config.yaml
num_hidden_layers: 14
hidden_size: 512
num_attention_heads: 8
num_key_value_heads: 4
head_dim: 64
intermediate_size: 1344
vocab_size: 8192
hidden_act: "swiglu"
norm: "rmsnorm"
norm_place: "pre"
norm_eps: 1e-06
positions: "rope"
rope_theta: 10000.0
rope_fraction: 1.0
qk_norm: false
attn_scale: 0.125
bias: "qkv"
tie_word_embeddings: true
parallel_block: false
init: "uniform"
init_std_qkv: 0.0572
init_std_o: 0.0
init_std_up: 0.0572
init_std_down: 0.0
optimizer: "adam_variant"
learning_rate: 0.000706
beta1: 0.95
beta2: 0.99
weight_decay: 0.27
lr_head: 0.00858
max_grad_norm: 0.5
warmup_steps: 362
schedule: "wsd"
decay_fraction: 0.576
decay_shape: "linear"
final_lr_fraction: 0.05
batch_tokens: 131072
max_seq_len: 1024
doc_mask: true
train_tokens: 674500000
max_steps: 5147
dataset: "wikipedia_en"
Each number is 128 + 24 x the weight over its row's rms, rounded and kept within 0 to 255. Layers, rows and columns count from 0. The size above them is the row's rms in percent of the matrix's.

# layer 5 attention query, 512x512, rms 0.0524, rows 257-270,321-333, columns 192-223
size [ 92  96  90  96 100  96  93  90  94 100  94 108  97  97  81  85  77  84  90  84  92  91  90  91  90  92  90]
[[ 93 107 111 176 129 127 135 136 116 126 148 162  86 115 100 114 145  83 156 104 157 165 166 109 114 109 133 135 105 124  94 144]
 [116  97 161 112 118 121 153 104 136 168 127  97 127 150 116  82 128 120 107 144 125 142 116 146  93 120 133 100 112 110 121 140]
 [150  86 153 124  92 144 125 126 134 118  99  97 151 114 152 139 151 185 120 154  82 145 136 175 119 134 119 123 113 143 170 132]
 [118 146 115 137 107 160  97 150 110 136 143 157 130 131 116 125  95 137 155 104 120  87 172 102 146 100 147 142 114 117 115  83]
 [127 111 128 147 175 141 155 117  97 143 157 117  98 159 143 131 105 115 185 112 101 107 140 108 122  81 126 107 116  98  99 131]
 [139 165 133 146 105 111 166 121 163  98  93 133 158 154 126 124 148 124 118 162 179 115 137 159 133 141 113 133 122 104  84 138]
 [134  83 103 101 118 139 127 122 118 120 111 115 146 145 108 124 165 157 136 104 134 162 143 146  96 132 106  80 100 162 156 162]
 [162 129 125 154 135 155 150 103  81 110 103 100 129 108 164 150  90 167 103 118 122 145 151 115 111 119 136 160  91 105 140 137]
 [139 146 121 147 116 124 151 102 125 118 146 131  96 148  76 111 146 128 161 137 123 152 106  78 123 131 165 138 115 129 112 141]
 [ 90 155 108 110 142 107 131 131 125 118  99 159 104 133 188 114 122 160 111 151 128 146 130 120 128 110  80 142 182 122  85 144]
 [122 107  99 116 144 120 159  99 162  89 160 132 131  89 105 149 177 148 120 112 129 104 102 118 101 149 108 132 154 137  88 143]
 [110 125 142 121 125 148 128 112 104 163 128 120 120 127 131 169 123 160 145 110 104  89 168 115  92 102 181 132 133 131 130 132]
 [117 144 149 104 106  86 136  80 146 100 139 149 109 125 113 109 132  70 157 156 168 161 113 114 107 139 130  78 144 124  99 146]
 [140 141 122 128 105 107 158 136 124 113 116 155  83 109 123 105 142  90 123 125 125 134  96 132 162 125 102 129  83 101  91 117]
 [136 101 123 103 141 133 141 131  88 153 151  95 145 176 119 120 112  97 138 106 116 153 115 182 149 147 153  74  87 113 129 133]
 [143 115 130  82 146 116 117 139 104 141 145 116 158 200  93 128 128 155 112 149  87 127 112  81 130 146 156 120 109 111 161 124]
 [154 150 118 161 143 146 122 185 108 160 130 141 147  95 160 145 112 120 106 123 136 123 181 120 130 118 114 142 147 153 127 146]
 [129 100 129 107 135 107 112 109 139 137 127 104 127 104 129 144 142 122  94 162  94  90  98 133 112 124 129 136 132 158 150 186]
 [128 136 129 117 127 155 128  97 124 136 129 107 105 105 105 118 114 135 118 131 151 137 116 158 132 129 103 117 121 148 113 183]
 [152 129 147 101 115  79 111 131 123 116 103  84 179 163 101  98 116 143 101 145 141 152  92 108 139 137 133  98 157 143 124 117]
 [145 108 130 117 118  91 137 134 104 120  99 130 143 104 188 119 139 170  83 130  84 138 141 126 127 126 144 157 138 159 125 153]
 [101 176  95 179 106 181 127 143 138 126 168 149 150 142 133 116 137 127  97 148 158 119 106 117 133 149 137 165 156 103 127  99]
 [141 123 165 121 118 144 138  87 125 122 144 125  95 141  99 104 159 130 166 105 132 156  96 120 152 166 129 122 162 117 103  73]
 [145 137 126 130 153 120 140 151 121  79 144 130 111 117 134 143 146 122 119 161 153  95 152 121  98 159 127  95 130  95 161 188]
 [130 150 132 171 117 109 153 116 117 109 124 141 121 137  84 124 131 123 140 115 148 129 127 121 142  85 111 167 127  86 143  84]
 [136  99 117 126 164 162 132 114 176 176 110 135  98 122 124 153 111 118 189  78 147  93 125 140  93 124 103 179  99 147 129  97]
 [161 107 121 119 171 106 102 143 133 168 153 144 141 170 110  89 153 112 158 115  98 151 153 137 113 131 138  97 109 119 144 152]]
# layer 5 attention key, 256x512, rms 0.051, rows 129-141, columns 192-223
size [ 91  83  87  84  95  88  87  87  87  97  95  96  93]
[[126  98  98 123 175 131 103 132 127 143 100 132 158 110 156 124 112 126 137 109  73 136 162 147 125 147 127 129 105 162 161 136]
 [119 131 115 144 126  93 138 149  91 144 118 134 127 139 151 106  91 164 119  99 170 124 128 112  87 145  82 148 107 132 118  73]
 [104  92 129 135  92 153 142  86 124 153 166 113 106 130 129 103 144 135 146 141 148 131  92 102 109 112 153 152 126  89  83 148]
 [167 130 111 114  98 139 117  97 137 153  78 112 120 101 113 120 156 126 104 146 148 153 149 122 128 122 138 131 134 136 106 148]
 [156 132 128 138 156 158  93 129 113 116 152 137 135 112 129 107  81 124 105 139  99 148 103 128 140  80 102 147 130 110 128 158]
 [109 124 132 199 173 160 133 147 153 137 158 165 121 147 176 134 120 126 131 106 105 110 135 101 130 154 110 116  83 150 114 110]
 [102 108  78 135  57 134 157 137 128 144 152 104 108 103 129 126 116 145 161 122 106 141 108  95 106 130 153 158 142 128 121 137]
 [122  81 119 119 136 119 151 157 109 107 139 110 109 106 132 129 114 150  91 168 143 155 128 167 148  91 130 126 124  73 126 157]
 [145 176 104 111 135  75 132 124 113  96 119 143 162 105 162 130 130 149  99 109 148 154  79 142 136 120  72 138  80 144 127 130]
 [121  69 138 138 151 181 124 110 114 148 126 112  98 126 114  91  61 164 141 159  89 101 103 130 100 139 111 136 111 113 124 105]
 [140 154 158 114 170  90 123 115 109 132  83 120 129  92 179 113 134 124 164 113 103 146 152 148 134 145 101 134  98 102 132 112]
 [126  88 120 155 132  95 155 118 128 112 136 119 135 105 121 112 126 153 118  87 112 169 113 149 112 125 143  96 101 137 125 106]
 [ 95 121 120 151 184 148 143 102 161 150 115 124 114 122 115 135 121  97 176 128 154  59 125  96 122 146 162 111 133 129 137 101]]